config.yaml
hidden_size: 128
vocab_size: 2048
norm_eps: 1e-05
attn_scale: 0.177
bias: "none"
tie_word_embeddings: true
init: "uniform"
init_std_o: 0.0
max_grad_norm: 1.0
decay_fraction: 1.0
final_lr_fraction: 0.02
doc_mask: true
train_tokens: 96620000
dataset: "wikipedia_en"
Each number is 128 + 32 x the weight over its row's rms, rounded and kept within 0 to 255. Layers, rows and columns count from 0. The size above them is the row's rms in percent of the matrix's.

# layer 2 MLP up, 320x128, rms 0.0719, rows 17-51, columns 0-63
size [108 106 101 104 113  99  98 102  72 106  98  98  98 111 112 103 109 112  99 108 101  95 100 109 102 101 114  99 119 112  89  93 108  99 102]
[[120 126 155  94 158 121 172 138 135 150 175 157 165 168 102 103 153 172  78  82 145  85 141 104 114 187 139 174 149 164 164  96 165 176 197  97 122 104 127 159  88 103 137 121 123 142 109 166 146  45 104 132 188 123 206 153 139 121  90 158 174  91 116 141]
 [145 154 139 125 113 119  91 126 144 102  90 148 199  94  72 115 129 107  96 139 151 110 130 146 142  72 170 128 214 130 124  98 174 154 152 136 110 100 177 118 155 149 151 146 159 144 113 117 117 136 177 126 151  96 144 149 169 187 153 128  88 148 110 182]
 [159  90 174 125 148  32 130 114 171 160 136 163  37 165 141 141 126 106 156 112 152 177 115 132  97 150 161  77  67 112 149  99 175 133 170 182 125 106 156  63 189 120 135 142  73  76 152 149 129  98 103 154 126  74 131 124 134 118  81 106 163  93 184 107]
 [142  91 146 122 107  87 133 123 151 129 152 159 121  88 116 150 114 135 117 167 115 153  59  75 161 139 135 203 108 150 174 150 139 132 136 110 129 148 204 118 127 118 199 171 141 119 123  76 133 178  97 132  93 105 118 140  79 127  79 134  77  85  97 150]
 [129 107 155 136 166 109 154 123 144  96 185 102 143 134 116 102 129  98 194 135 128 210 111 106  93 102  80 116 108 125 131 151 144 170  94 144 176 123 142  89 128 137 167 127 134 116 136 106 150 124  59 116 161  75 148  95  96  88 161 146 131 111 162 112]
 [156  84 105 168 171 137 155 116 117 143 193 167 102 113 165 114 128 198  56 159 148 126 101 133 127 129 198 166 165  93 195 137  85 198  88  61 119 127 108  96  94 104  96 122 148 112 136 136 118 126 124 168 179 101 126 151 123 135 121 116 105 112 115  60]
 [131 156 192 143 147 128  88 175 146 160 130 147  84 175 120 161 137 201 155 157 154 136 173 198 191  94 164 115  98 148 118 138 153 115 149 146 122 135 163  56  91 117  84 160  93 148 166 151 149 191 142 200  99 125 123  91 165 149 141 135 177 132  92 140]
 [104 142  97  87 117 100 136  71 157 158 103 147  59 177  64 167 151 142 107 155 138 120 115  96 116 113 177 159 121 166 104 180 175 156 119 103 116  84 119 145 120 112 104 119  85 108 104 177 124  89 152 146 157 166 159  93 166 103 153 148 196 120  95  91]
 [ 95 144 127 104 150  95  79 127 155 120  77 115 168 180 163 123  95 101 119 169 156 138 156 149  96 132  80 117 146 129  53 138  93 120 121 118 113 106 120  98  96 104 118 110 105  86 132 104  93 104 119 108 114  82 101  96 119 118  71 115 158 152 126 193]
 [130 171  85 120 171 135 207 113  95 149 118  82 103 134 183 154 128 139 143  86 156 133 125 143  76 171 187  45 172 108 153 178 128  79 121 130 146 149 136  52 158 114  90 132 127 157 109 144 106 153  58  85  99  98 127 155  88 133 150 146 158 135 116 102]
 [120  80 104 124  95 127 113 206 158 104 106  81 132 135  79  82 135 112 126 102 105  89 103 173 104 104 156  83  99 153 170 100 148 128 167 113 114  97 136 132 114 139 111 169 101 133 196 132 151  55 178 172 104 187 113 113 102  97 159 124  97 144 141  98]
 [161 160  94 185  69 191 101  92 140 156 152  96  73 113 134 105 155 135 123 108 154 137 141 100  56 175 116 142 109 131 157  87 181 130  75 110 120 165 113  75 138 136 154 168 185 156 137  99 147 113  98 156 133  82 160 135 176 148  67 157 122  90 170 146]
 [102 131 137 114 135 138 126 198 123 109 158 108 153 163 164 174 185  87  91 134 126 138 154 143  79 104  97 113  96 115 153  45 111 176 161 128 138 109  84 133 169  90 163 115 205 117 124  86  95  57 138  74 110 120 104  86 155 152 159 150 141 133 129 150]
 [125 150 169 128 146  95 118 129 160 139 124  96 117 144 190 127  75  85 167 137 116 155 151 128 167 142  66 151 197 137 134 195 159 113 123  76 124 134 160 165 112 122 120 183  95 110 149 136 150 162 149 108  68 112 157 111 142  97 139 104 141 196 120 125]
 [123  88 136  95 102  89  96 122 158 141  68 100 104  80 119 116 134 147 139 130 163 159 112 126  99  75 138 151 176  93 176  93 145 136 160 175 111 124 165 109 183  95 116 160 158  94 118 137 126 156 103  90  95 110 129 135  84  71 126 154 140 125 131 129]
 [ 96 127 131  90 130  90 136 128 150 136 175 153 147 113 138  86  79 108 103 122 125  95 143 129 112 167 148 166 138 101 167 121 139 205  59 142 161  95 120  86 106 140 121 135 115 194 172 109 156 133 158 139 151  98 129 103 118 131 127  63 136 111 134 125]
 [121 183 128  95 111 137  81 129 167 113 160  89 139 137  88 102 153 110 119  77 177 170 115 128 142 147 134  84 123 153 149  83  94 142  83 100 151 103 133 118  97 165 120 166 127 171 196  90  88 102 120 124 174 191 152 131 130 135 112  62 105 175  80 152]
 [145 168  87 152 151 145 186 134 176 143 161 113 152 137 135  92 131 103 187  94 160 160 154 127 153 177 120  72 139 106  97 148 174 161 168 112 106 111  88  87 102 167 103 107  78 107 135 151 134 129  72  82 102 138  93  68 126  76 163 196 152 145  90 107]
 [154 113 122 150 101 144 188 132 102  68 155  75 129 141  95 123 109 133 140 163 148 116 176 160 121 113 108 143 107 154  56  92 122 131 130 141  65  97  42 165 146 157  89  99 104 110 113 121 141 133 132 206 127  86 150 187 115 162 149 116 179  82 130 160]
 [ 45  96  74 103  77  78 142  98  77 123 119 122 153 141 187 121 185  92 141 173 138 109 146 148 126 116 151 127 116 100 127 132  72 155  88  85 160  84  78 148  81 179 176 117 130  94 140 139 139 146 102 147 109 143 196  75 105  59 110  97 147 105  77 152]
 [ 97 135 131  97 190 146 117 158  70 137 138 149 190 102 111 143 111 142  77 148  70 102 100 197 140  80 115 173 162 167 141  96 141 114 189 157 153 146 106 149 110 122  87 212 102 160  87 121 112 138 161 113 170  60 114 173 120 108 167 127  84 133 114 134]
 [128 148  79 138 149 140  76 137 159  65 108 136 107 132 105 153 150 122 126 190 150  93 166 155 117 124 107  86  87 134  77 153  90 151 155 114 149  83 115 192 126 139 137 123 186 129 120  78  97 196 176 131 176 135 102 116 161 121 137  62  72 140 129 146]
 [132 148 140 137 111 112  73  65 142  91 124  54 143 158  73 131 151 144  93 143  79 182 154 131 168  67 134 154  93 113 128 179 130 162 147 125  87 112 126 158 126 128  90 170 171 145 136  90 121 102  85 103 143 159 139  76 141  70 119  79 103 147  97 102]
 [ 79 132  75  78 121 108 134 134 127 125 109 143  93 136 136 111 124 109  97 133 172 124 101 128 111  71 183 153 127 129 138  72 130  95  77 124 162  51 155 163  67 147 181 142 212 147 223 108 183  92 120 112  87 131 211 144 150 106 150 173 127 111 122 132]
 [120  80  51 158 146 113 118 125  97 143 126 120 133 149 123 128 212 102 160 146  94 166 129 167  95 100 128 143 148 171 205  88 167 101 180 124  98 145  95 151 173 124 102 179 144 147 174 119  96 166 160 143 198 125 121 142 140 153  98 124 137 125 136  72]
 [140 101 144 158 106 141 148 160  92 113  98 145 163 130 145  98 133  97 169 148 119  89  99 197 110  55 143 139 163 138 110 149 159 152 128 171 193 130 112 162 105 133 147 141  81  92 155 114 173  94 142 115 136 117 126 129 135 160 145 112 157 100  89 137]
 [154 100 117 135  79 159 138 101 149  66 136  75 119 173  43 160 152 122  86 108 169 101 125 141  85 124 159 128 185 137 133 149 190 148 109  94  57 172 196 127 140 128 124 139 118  72  86  96 119 158  88 123 120 147 117  83 129 141 133  90 107 114 109 124]
 [107  70 179 141 138  87  93 118 100  50 157  99  82 168 141 123 136 130 105 140 102 124 126 148 144 166 152 123 124 108  98 172 119 115 123 103 128 142 133 126 155 165 132 152 173 139  92 195 107  91 175 135  93 209 104 139 135 194 118 173 177 122 193 116]
 [ 86 106 107 143 138 144 140 127 143  65 160 157 116 160 184 107 129 149  69 140  95 126 120 110 143 122 126  66  90  84 121 132  95  94 108 104 155  75 161  64 135 104 140 167 155 172 134 162 184 122 166  93 151  79 152 163 124 161 138 178  85  80  41  97]
 [155 135  96  55 183 104 189 170 116 125 130 109 174 146 112 116 111  78 109 155 104 182 146 159 131 136 169 156 134 126 139 156  99 132 120 111 124 178 116 125  87  99 110 146 144 143 150 194 158 141 161  94 168 102 141 204 118 163 130 166  98  79 102  78]
 [118  92 135 154  55 177 185 114 102 182 138  63  78 128 130 107 110 126 129 133 136  83  72 131 112 129 178 146 119 145 126 137  87 109 168 165  71  94  85 100 147 138 113 120 175 158 168 122 141 154 124 131 146 128 111  95 160 153  95 141 133 185 111 183]
 [ 91 116 135  93 129 117  85 143  69 141 128 162 101 131 114 187 190 105  98 196  84 155 113 120 169 120 130  91 112 110 131 101 114 196 111 208 126 127 134 133 117 131 124 163 137 101 181  96 130 150 128 109  67 103 102 139 122 115  92  89 179  70 124 114]
 [170 131  85 141  74 132 151  93 155 143 130 163 176  75 150  59 152 103 123 112  98 120 163 119 121 124 179  97 127  74 105  52 113 171 167 145 150 181 103 137 151 153 162  88 128 137 138 102  88 154 133 102 138 112  55 126 116 138 114 135  74 136 110 138]
 [102 122 107 128  62  66 120 147 140 143 171  83  98 131  74 161 154 137 115 112 129 168 135 135 140 120 125 103 183 126 126 148 152 107 192 111 120 168 122 123 150 135 141 131 119 172  69  54  94 164  85 131  84  72 119  99 113 152 141 117 143 114 189 113]
 [119 107  86 144 112 157 139 184  88 126 160 104 197 163 121 173 118 118 181 102 127  84 166 135 104 102 160  84 139 167 141 110 161 102  99 110 152 108 142 127 148 147 155  81 127 156 114 127 152 111  75 171 100 159 120 102  99  85 121 114 141 180 116 131]]
# layer 2 MLP down (transposed), 320x128, rms 0.0688, rows 17-51, columns 0-63
size [108 106  92 105 106  98  99 104  67 108  89  96 112 113 108 105  99 103 103 101 107 103 104 106  97 107 113  94 114 109  92  94 103 103 101]
[[156 175 153 118 190 140 148 103 169 148  80  90 100  72 155 174  95 127 140  96  85 133 149 124 144 155 122 107 112 137  85 104 143 101  71 103 153 131 123  93  87 104 206 144 118 134 114 100 180 150 133  90  86 134  75 137 137 121 137 179  61 107 164 177]
 [124  93  82 168 101 148 173 117 100 140  89 172 160 123  93 161 114 133 127 125 145 185 144 125  94 144 117 190 185  89 128 147 119 130 113 190 102 149 119 136 129  99 112 106 129 110 135 117 188 136 145 109  98 166 141 103 108 116 169  96 108 130 147 113]
 [ 99 153 131 165  93 101  77  79 131 192 138  68 179 107 140 177 172 139 110 110  97 140  96 128 230 151  71 217 139 121  53 155  92 139  95 123 159  98 133 128 113 106 147 143 139 184 132 147 202 138 124 117  88 124 141 149  99 147 123 120 179 162 139 135]
 [116 187 141 132  94  85 110 126  68  38 204 135 172 123 120 106 162  78 161 135  91  40 165 103 102  83 160 127 123 105 122 120  82 150 133 101 158 179 161 128 133  97 170 191  83 166 143 150 152 140 122  82  67 127 144 169 164  96  95 101 147 137  96 105]
 [165 145 118 140 124 136 155 120 108 170  59  93 125 114  94  94 151 161 117 174 155 103 122 142 110 157 153 128 109 174 156 157  58 123 151  86  90 132 124 158 109 148 142 164 135 161 170 124 152 147 129 117 166 103 108 109 149 160 130 134 122  94  93 109]
 [ 88 147 122 189  62 140 116  87 126 130 144  90 139 136 127 136 112 170 204 131 141 190 107 144 147 150 120  53  74 128 121 148 150 114 199 203 111  96  99 128 163 145 112 100 121  93 189 109 188 177 160  68  79  84 110 157  93 122 116 124 156 135 146 142]
 [140  73 170 169 178 115 117 142 107 135  87 129 191 158 148  34 108 150 114 143 104 162 119 100  71 102 150 143 152 152 108 147 168 134  36 166 192 156 101 167 143  87 118  95 128 118  90 128 158 136 123 111 126  97  80  61 124 135 102 110 111 126 130 123]
 [110  84 120 127 206  93 147  57  89 118 152 111  74  99 114 127 112 163 127 161 101 145 133 145 118 121  84 158  85 135 112 141 153  76 112 121 141 118 108 156 147 134 142 202 135 116 118 130 113 111 116 181 169 146 124 158 159 140 127 144 188 169 126 153]
 [151 128 145 169 128 163 160  91 119  46 169  84 164 127  88 185 141 157 106 135 130 129 111 151 112 145 160 127 148  91  99 104 124 155 164 131 158 126 125 188 147 134 140 185 183 104 157 144 186 162 199 128 126 116 107 104  87 171 103 135 126 155  75 109]
 [103 159 117 132 159 119  66 161 184  67 176 108 153 147  54 151 159  83 125 138 108 139 184 140 150 118  43 153 149 168 123 150  95 167 161 192 147 127 161 152  93 150 163 163 112  97 160  97  79 123 143 118 183 136  91 174 142 158 155 116 122  99 122 126]
 [144 142 127 154 139  81 110 128 168 135 142 123  49  40 207 126 176 132 130 163 133 116 165 102 149 142  66 210 137  92 138 141 123 154  98  74 118 112 168 168  96 133 132 174 145 134 152 115 158  98 175 167  95 166 127  62 102 181 158 113 118 108 111 126]
 [ 89 146 174  97 146  97  77 126  96  48 168 115 139 108 170  87 106  80 118 185  85  88 124  80 121  92 140 118 141 159 128  87 147 103 131 114 172 143 132 146 180 138 141 127 133 107 145 152 121 164 206 131  96 167 180 185 132 109 166 152 111 140  98 129]
 [127 184  89 154 124 175 123  82 128 111 135  91  83  57 151 152 151 108 121 127 108 107 104 145 152 117 136 170 148 169 126 155 115  53  81  67 150 114 124 102 161 160  94 113  94 130 155 160 103 164 158 159 106 147 107 108  75 124 140 120 105 145 135 123]
 [153 119  89 135 117 174 106 182 110 113 176 119  83 131 137 120 145 139 154 151 121 159 125 150 116 177 158 154 130 142  82 129  82 133 163 179 172 126 104  31 154  86 173 117 151 145 162 130 114 149  81 126 164 122  95  92 101  91 135 169 130 124  97 146]
 [150 173 128  67 116 103 134 123  90 110 118 102 145 129 128 152 111 119 149 149 117 167 121 106 128 177 115 225  43 158 170 151  95 107 176  87 159 162  89 110  76 132 180 144 104 132 108 129 120 134 164 102 114  77 200 128 153 141  91 107 172 142 134 138]
 [126  59  78  79 151 102 125 125  79 165 134 140  77 119 134  98 168 153 162 117 174  98 152 138 159 188 181 106 123 143 137 131 166 164 110 148 134 163 101 108 154 143  87 144 138 169 165 105 182 138 131  67  57  89 106 135 130 109 128 141  78 151 133 104]
 [176  99 124 103 128  88 173 113 187 117 100 164 165 123 137 140 149 169 136 136 119 179 116  99 137  77  93 102 192 136 175 108 114 169  73 113 102 159 122 115 115 198 171 170 113 157 137 138 143 137 143  99  89 140 110 105  92 159  90 111 136 116  77 172]
 [121 104 163 109 209 136  92 143  72 197  75 102  55 127 171 151 118 114  89 104 122 100 127 113 125  59 122 167 134 119  91 115 137 109 157 134 174 149 121 161 182 182 114 135 129 160 102  97 152 106 182 133 141 148 121 174 104 196  64  96 149 137 141 150]
 [126 127 160 133 142 138 164 119  82 110 101 189 100  62 117 112 129  98 103  56 118  92 125 112 118 150 102 141 109  50 116 122  93 121 145 104 143 124 145 117 180 102 126 112 105  54 141 146  70 152 102 117 138 147 132  98 133 139 133 130 177  69 137 143]
 [138  94 144 118  88 144 147 153 114 139 106 126  90 166  95 141 185 111 123 112 158 134 168 163  92 146 107 134  40 118  93 190 146 183 149 103  70 161 142 134 158  96 134 119 131 139 146  77 135 103 188 105 155 120 136 140 145 169  76 107  93  83 115 135]
 [153 109 175 173 145  94 146  85  80 133 102 171 108 143 181 136  99 162 131 106 146 177 205 143 135 160  71 121  78 141 124 113 152 137 100 125 180 108  94 157  54 108 118 129 137 104  59 173 112 106  99 117 100 186 124 131 113 131 142  95  98 138 158 129]
 [122 118 156 132  98 142 139 147 115 159  92 110 149 110 186 112 124  84 108 102 149 154 119 106 146 146 144 122 137  94 202 190  61 133 139 165 133 108 132  97 119 127 105 123 118 103 103 156 142  56 123  79 106 204 126 115 109 107 156 160 138  96  56 161]
 [ 86  95 134 192 113 183 132 158 127 135 130 138 168 176 170 129 108 151 145  69 181  95 113  90  48 116 101  61 178 137 156 130  73 134 127 157 156 162 154 154 144 154 147 165 113 160 102 103 158  80 112 149 141 162 189 109 137 162 157 115 183 132 153 148]
 [120 151  80 106 150 154 126 114 177 124  87 146  94 148 169 147  53 164 105  96 142 111 122 156  84 165 140 105 146 122  76 126 132 118  96  76 122 226 170 167 121 126  92 149 114 148 135 112 161 122 110 219 150 152 124  96 136 154 105 159 109 118 121 146]
 [133 130 154  86 133 130 113 134 133 140 219 152 122  98  69 133 123 151 122 191 158  61 127  76 151 146 141 172  83 133 173 153  54 161 100 127 143 143 111 152 178  87 116  79  98 120 123 202 150 135 160 115  75 134 180 149 130  77 128 126 172 150  72 158]
 [116 166  97 147 172 121 146 108 157 104 161 158 106 150 130 167 119 170  95  74 164 145 160 129 129 184 130 102  43 150 126 136 150  86  91   3 103 172 167 103  65 183 131 149 115 118 106 141 100 112 154 130 113  97  93 121  90  87 131 198  62 139 149 109]
 [155 167 175 145 147 124  97 108 202 129 144  93 188 119 124 131 142 119 213 118  88 197  78  74 119 120 104 120 112 129 121 141  82 131  89 135 125  77  95 162  96 101 128 137 195 115  62 149 127 147  84  98 165 140 142  91 118 120 132 148 140 169 151 133]
 [120 158  58 118 119 147 177 142 145 187 160 167 142 136 186 155 135 156 152 129 113 156 113  97  59 146 153 131  57 102  86  46 137 110 107 117 148 187 123 135 158 171 163  98 133 107  94 147 167 110 102 187 105 101 116 131 118 114  84 141 101 107 125  98]
 [ 75 121  68 128 128 156 138 149 129 108  91 177 157  85 114  94 115 123 194  87 111 147 141 129 167 137  84 173 122 124 116 106 131 141 123 119 110 118 113 109 116  99 144 185 133 102 127 124 140 199 105 153  82 141 149  76 157  45 125 164 156 164 159 157]
 [156  97 151  92 139 138  91 187 127 146  94 101 144  86  87 145 173 162 140 110 129 150 122 112  88 160 124 164 174 163 133  85 144 153 129 124 157  92 142 161 151 101 109  67  97 147 143 156 126 178 139 152  94 119  82 132 115 115 134 113 138 110 134  98]
 [150 120 144 117 110 182 168 168 129 175  88  85 129 156 128  88 127 168 146  94 124 147 116 119 146 122 132  57 206 128 127  98 157 108 187 189  98  93 155 105 149  85 160 132 190 101 115 116 123 141 157  95 166 119 139 136  94 112 153 128  95 167 101 135]
 [102 111  76 149  92 155 120 118 156 121 146  98  58 164 124 100 214 152 130  37  72 145 137 125 124 153 192  80  98 136 112  91 100  51 183 106  84 118 170  90 142 125 111 138 127 105 162 143 158 172 133 127 206 156 128 148 150 104 126 159 126 144  96 115]
 [ 88 156 136 119 169 168 104 146  88  99 154  97  81 151  97 195 143  88 113 129 157 144 135 105 122 150  79 156 166 153 128 178 134  99 100 122 115 134 140 100  97 133 143 124 131 142  93 144 170 127 113  60 151 155 181 171 122 138 134 133 118 123 113  68]
 [155  80  94 161 137  94 104 125 124 124 118 158 151 130 100 164 139 166 171 163 158 117 159 100 119 145 139 112 183 139  69 101 101 188 108 113  75 104 123 156 109 107 149  81 150 147  67 149 161 134 114 140 187  94  88  90 140 104  49 167 125 197 145  62]
 [199 153 150 144 101  71 146 125 137 105 152 126  72 144 113  98 120 160 143 126 138 142 110 155 120 136 158 130 111  79 166 127 128 174 158 108  73 151  94 157 107 152 109 119 156 174 135 108 118 139  64 144  97  95 195 118 188 105 129 153 117  98 175 113]]
# layer 2 MLP gate, 320x128, rms 0.0724, rows 18-52, columns 0-63
size [106 100 107 101  88 100  94  78 104  93  94 106 108 105  96 100 107  97  99 110 104 100 108 104 104 114  98 120 111  95  97  99 102 102  94]
[[144  88 155 174 160  97 135 128 163 113  78 144 129  94  22 183 118 180 147 142 157 174 127 148  68  45 110 170 205 150 169 141 118  86  93 154 143 113 135 122 156 119 106  97 100 170 122 126 175 148 148 123  89  71 117 139  70 135 114 110 131  90 144 173]
 [115 165  88  46 116 230 102  93  78  92 112 164 179 146 122 146  65 124 135 187  92 149  98  79 148 124 103 155 151 129 143 124  55 118 143  45 119 174 108 129  67 141 136 101 132 153  96  86 131 152 168 126 119 191 121 127 137 135 146 136  92 158 119 125]
 [108 149  83 162 169 153 143 142 161 172 144 131  95 128 126 115 139 129 153 136 150 168 197 167 165 145 123 150 145 161  94 104 182 143  85 161  96  93  83 164 160 122 126 114 121  90 144 152 152  92 153 124 171 141 144 131 129  95 178 160 116 162 167  81]
 [178 145 164 139 159 219 101 141 116 140 123 133 130 121 192 153 162 150 114 174 110 104 126 129 200 129 173 115 121 174 171  91  73 112 156 135  89 189  91 176 136  99 160  91 154 170 133 143 152 145 156 146  90 129  97 130  92 154  84 121 140  77 109 168]
 [107 164 148 100  92 115  96 130 124  75 113  59 126 146 123  84  98  56 174 101  83 153 159 155 165  86  97 114 108 197  57 104 181  66 152 141 153 179 110 120 160 116 137 126  83 124 151 123 179 113  99 145 106 153 178  61 132 115 128 121 114 148 171 170]
 [136 170 151 115 105 139 152 142 154 168 109  90 113  40 162 136 160 182 116 113  75 178  75  95 150 162 132 131 123 156  90 161 118 135  86 119 121  96 121 161 152 140 129 135 131 122 129 116  71 171 192 107 172 113  85 135 157 228 121 152  96 129 105 101]
 [ 75 102 170 121 156  97 128 109 143 134 119 128  60 143 105 133 168 146 141 155 136  83 140 158 162 137 129 133  54 171 130 138  88 186 116 124  94  99 112 146 113 158 120 132 111 107  86 119 120 154 173 137 132  91 151 101 163  90 142 121 156 126 152 136]
 [159 126 119 134 134 151 146 119 129 119 166 128 117  72  66 135 141 150 142  76 152  90  91 119 106 106 196 122 101 154 164  74 107  95 135 125 117 108 139 163  96 150 161 181 140 156 152 163 132 170 113 138 139 134 110 140 140 171 153 156 120 111 149 106]
 [144 100 147 152 137 173 151 144 134 128 156 106 178 103 159 114 111 196 161 177 145 149  94 156 150 144 106 125 147 177 127 147 129 107 180 108 157  81 123 119 142 151 153 103 125 178 172 139 116 116 155 144 194 143 124 188 137 106 157 127 144 129 152 118]
 [112  82 160 125 104 160 120  66 130 111 198 177 173 129 169 137 136 196 119 113 105 138 112 128 164 112 168 144 118 130 133 154 145 137  71 153  80 128 144  89 114 130 140  98 183 147  90  86 188  84 192 122  67 159 135 120 225 148 168  96 103 131 121 106]
 [104 104 200  67 150 122 133 120 105 171 172 146 101 153 109 156 129 111 107 170 131  83 131 138 135  84 148 167  95  88  85 145 115 172 159 149 130 104 126 131  56 115 152 117 155 143 114 136  50 101 102 154 164 166 155  90 113 139 102 119 158 129 134 105]
 [ 96  88  90  74 123  92 127 168 129 149 135 138 201 171 106 161 147 100 178 140 132 145 130 124 128 171 100 161 135 108  91 102 109 194 190  97 131  95  89 143 184 105 118 146 166 127  97 103 129  77 104  83 120  94  89  79 161  79 142 180 156  91 161 177]
 [125  88 163 130 154 133 166 111 176 157 105 102 124 104 126 123  59 119 140  75 148 102 164 125 173  93 101 152 144 166 149 135 144 143 105 128 132 107 172 145 116 111 136 218 169 116 148  78  92  81 132 106  63 157 182 141 135 144 128 123 107 145 115  83]
 [123 149 151 146 167 142 116  74  91 106 138 154  99 143 156 179 151 130 101 185  44 106 106 118 153 189 120 130 159 135 111 144  84 138 123 115 148 178  89  89  34  91 133 170 128 185 142 135 137  67 112 166 135  91 130 125 138 140 107 164  89 102 132 134]
 [135  69 164 151 108 110 123  92 120  84 105 140 139 118  59 150 106 184 134  95 152 154 130  75 130  86 146  92 112 182 123 191 181 165 189 159 129 139 116 141 189 165 135 113 160 111 118 172 188 115 128 101 126 121  72 110 155 133  98 119 123 106 124 136]
 [136 163  87  93 105  87 165 163 148 145 135 172 139 151 141 121  91  92 145 113 191 153 104 108 180 117 130 144 141 164 109 112 125 160 101  97 111  70 171 146 172 179 134 124 117 187 132  99 113 110 136 148 186 167 230 157 140 105 126 108  77 152 125 152]
 [174 110 115  93 151 207  68  88 134 124 166 140 127 159  64 137 120 145 156 124 124 152  97  97 160 124 152 116 116 218 164  95 115 153 117 145 139 136 177 123  74  74  92 127 105 143 139 137  75 159 139 137 177 126  86 115 152 133 174 184 150  83  81 133]
 [131  66 156 173  70 165 153 109 134 105 165 141 155 140 175 123 149  98 134 123 121 115 146 144  62 105 120 117 118 105  39 106  72 163  71  95 174 151 161  94  92 159 141 139  66 129 142  85  99  77 210 142 147 104 130 168 108 146 158 125 132 107 110 148]
 [122 125 108 172 129 151 135 149 149 189 161 194 100 117  84 152 132 127 113 121 148  84  79 114 120 135 152 139 140 109  81 108  97 172 115 152 118 142 160 153 133 156 117 224  98 211 121  96 159  82 131 119 124 152 111 112 159 125 195 109 115 152 107  61]
 [134  95 109 129 160 115 170 105  81 127 144 117 162 199 157 133 152 196  79  83  89 144 152 186  84 151 100 130 144 143  91  86 180 145 151 165 166 113 124 173  92 118  75 118 120 127 129 154 170 130 182 119 142  98 158 207  70 128 157  71 108 101  98 123]
 [ 85  95 208 117  86 142 176 120 132 172 100  85 139 122 120 139 157 124 121  99 158 114 182 104 129 124 102 134 119  58 174 138 116  88 103 158 134 135 149  88 109 129 111 117  65  86 131 144 112  45 177  76  78 139 132  98 114 171  95 155 127 100 102 128]
 [ 78 100 115 101 111 150 144 135 123 126  99  94  95 150 119 123 153 171  95 137  95 127 145  76 131 112 181  80 156 152 147 134 122 106 161  95 135 134 145 202 186  90 166  78 123 127 111  71  97 140 118 161 152 103 145 143 183 118 108 169 163 108 179 149]
 [133 113 126 159 158 114 125 157  97 107 131  86 151 104 175 146 130 118 125 160 172 162  73 161 166 102 144  98 116 139 143  86 101 105  55 132 174  64 104 165 118 152 145 119 207 184 149  74 109 123 182  95  94 110 226 119 167  97  97 150 138 128 141 137]
 [127  79 145 137 110 189  99 148 123  70 100 154 102 115  86 124 144 164 116  61 158 145 118 154 153 160 149 123 137 164 114 128  99 157 139  88 155  76 130  86 165 104 188 133 162 164 158 173 144 140 133 142 115 126  89 127 120 162 122  61  68 172 157 150]
 [ 68 134  99 135 156 164 137  85 129 121 100  70 139 181 123 152 121 126  45  81 111 217 148 138 126 122 153 110  98 152 185 140 143 145  82  31 143 124 149 146  95 136  92 153 140 127 157 167 153  93 101 176 145 104 123 119 130  92  96 105 109 117 147 127]
 [120 111 148 105 111 103 132 152  67 114 105 109 122 160  95 221 107  50  89 144 103 113  78 159 125 149 106 134 148 115 143 109 188 151 100 106 118 108 179 139 163 166 131 143 140  91  99  40  75 121 131 170 136  97 120 111 123  72  86  85 109  77 129  81]
 [133  64 163 165 128  63  89 210 155  68 138 143 100 113  92 156 145 178 134 180  97 112 105 194 200 149 129 121 112  92 172 171 118 126 135 146 137 133 178  97 107 149 112 130 135 142 107 131  97 121 132 142 147 202 109 149 117 166 125  96 173 123  84 139]
 [ 75  51 121 152 152 173 112 182 109 138 109 127 131 140 112 100  90 116  64 137 163  79 142 140  68 159 121 122 150 161 140 155 135 162 140 124 103  89 202 105 147 113 130 125  94 158 170 117 166  64 146 149 145 111 137 133 119 191 158 148  72 137  66 101]
 [127 119 183 138 156 127 152 126 143 139 148 146 136 143 113 115 130 108 106 184 137 136  87  80 135 115 142 134 159 108 169 191 100 180  90 139 141 137 121 137  89 169 173 131 171 166 108 140 101 193 163 122 146 110 175 143  97 147 102 124 135 109 102 159]
 [ 93 173  90 107 146  99 100 156 103 116  99 157 105 150 120 139 141 146  84 134 144  99 121 136 123 112 161  93 126 163 146 145 119 126 123  87 150 114 154 150 122  95 127 137  80 101 122 168 144 158 122 182  56  86 190 200 155 111 182 100 144 111 100  60]
 [159 158 153 130 160 149 175 107 146 119 104 143 180 159  77 151 129 118 134 122 100 175 116  78  91 144 147 126  81 136 104 135 134 161 139 202 131 109 136 136  80 133 135 159  66 141 127 115 104 206 115 140 121 121 110 148 140 110  57 124 178 115 118 165]
 [140 149 139 175 118 120 134 103 175 175 112 164 153 149 143  68 130 184 123  96 112 136  89  96 115 151 153 142 159  90 119 104 107 158  83 158  74 151  92 167 213 152 136 150 163 130 134 125  70 136 130 114 109 151 146 100 156 172 116 131 153 119 105 131]
 [102  89 165 190 154 129 130 151 153 113 163 138 122 141 149 209 176 129 136 127 181 146 119 101 127 206 131  72 176 126 105  95 176 154 153  85 141 151 111  89  93 170 120 112 168 157  84 117 100 176 142  74 176 147 110  79 109 187 129 136 177 128 148 147]
 [ 35 150 161 126  93 109  88 144 157 137 165 136  84 143 162 145 177 178 138 123  66 155 144 134 132 138 117 148 109 154 106 149 161 173 170 109 131 184 135  96 162 129 132 131 104 122 149 141 120  74 195 174  82 161 117 118 114 178 140 147 144  89 118  75]
 [137 124 173  81 134  81 119 113  97  98  77 115 136 119 163 185  30  52 190 129 156  38 119  98 178  97 105 181 137 121 137 138 113 177  56 156 179 119  99 115  83 126  93 119 101 114 109 148 107 157 107  93 156 113 145  99 109 102 146 101 121  83 124 142]]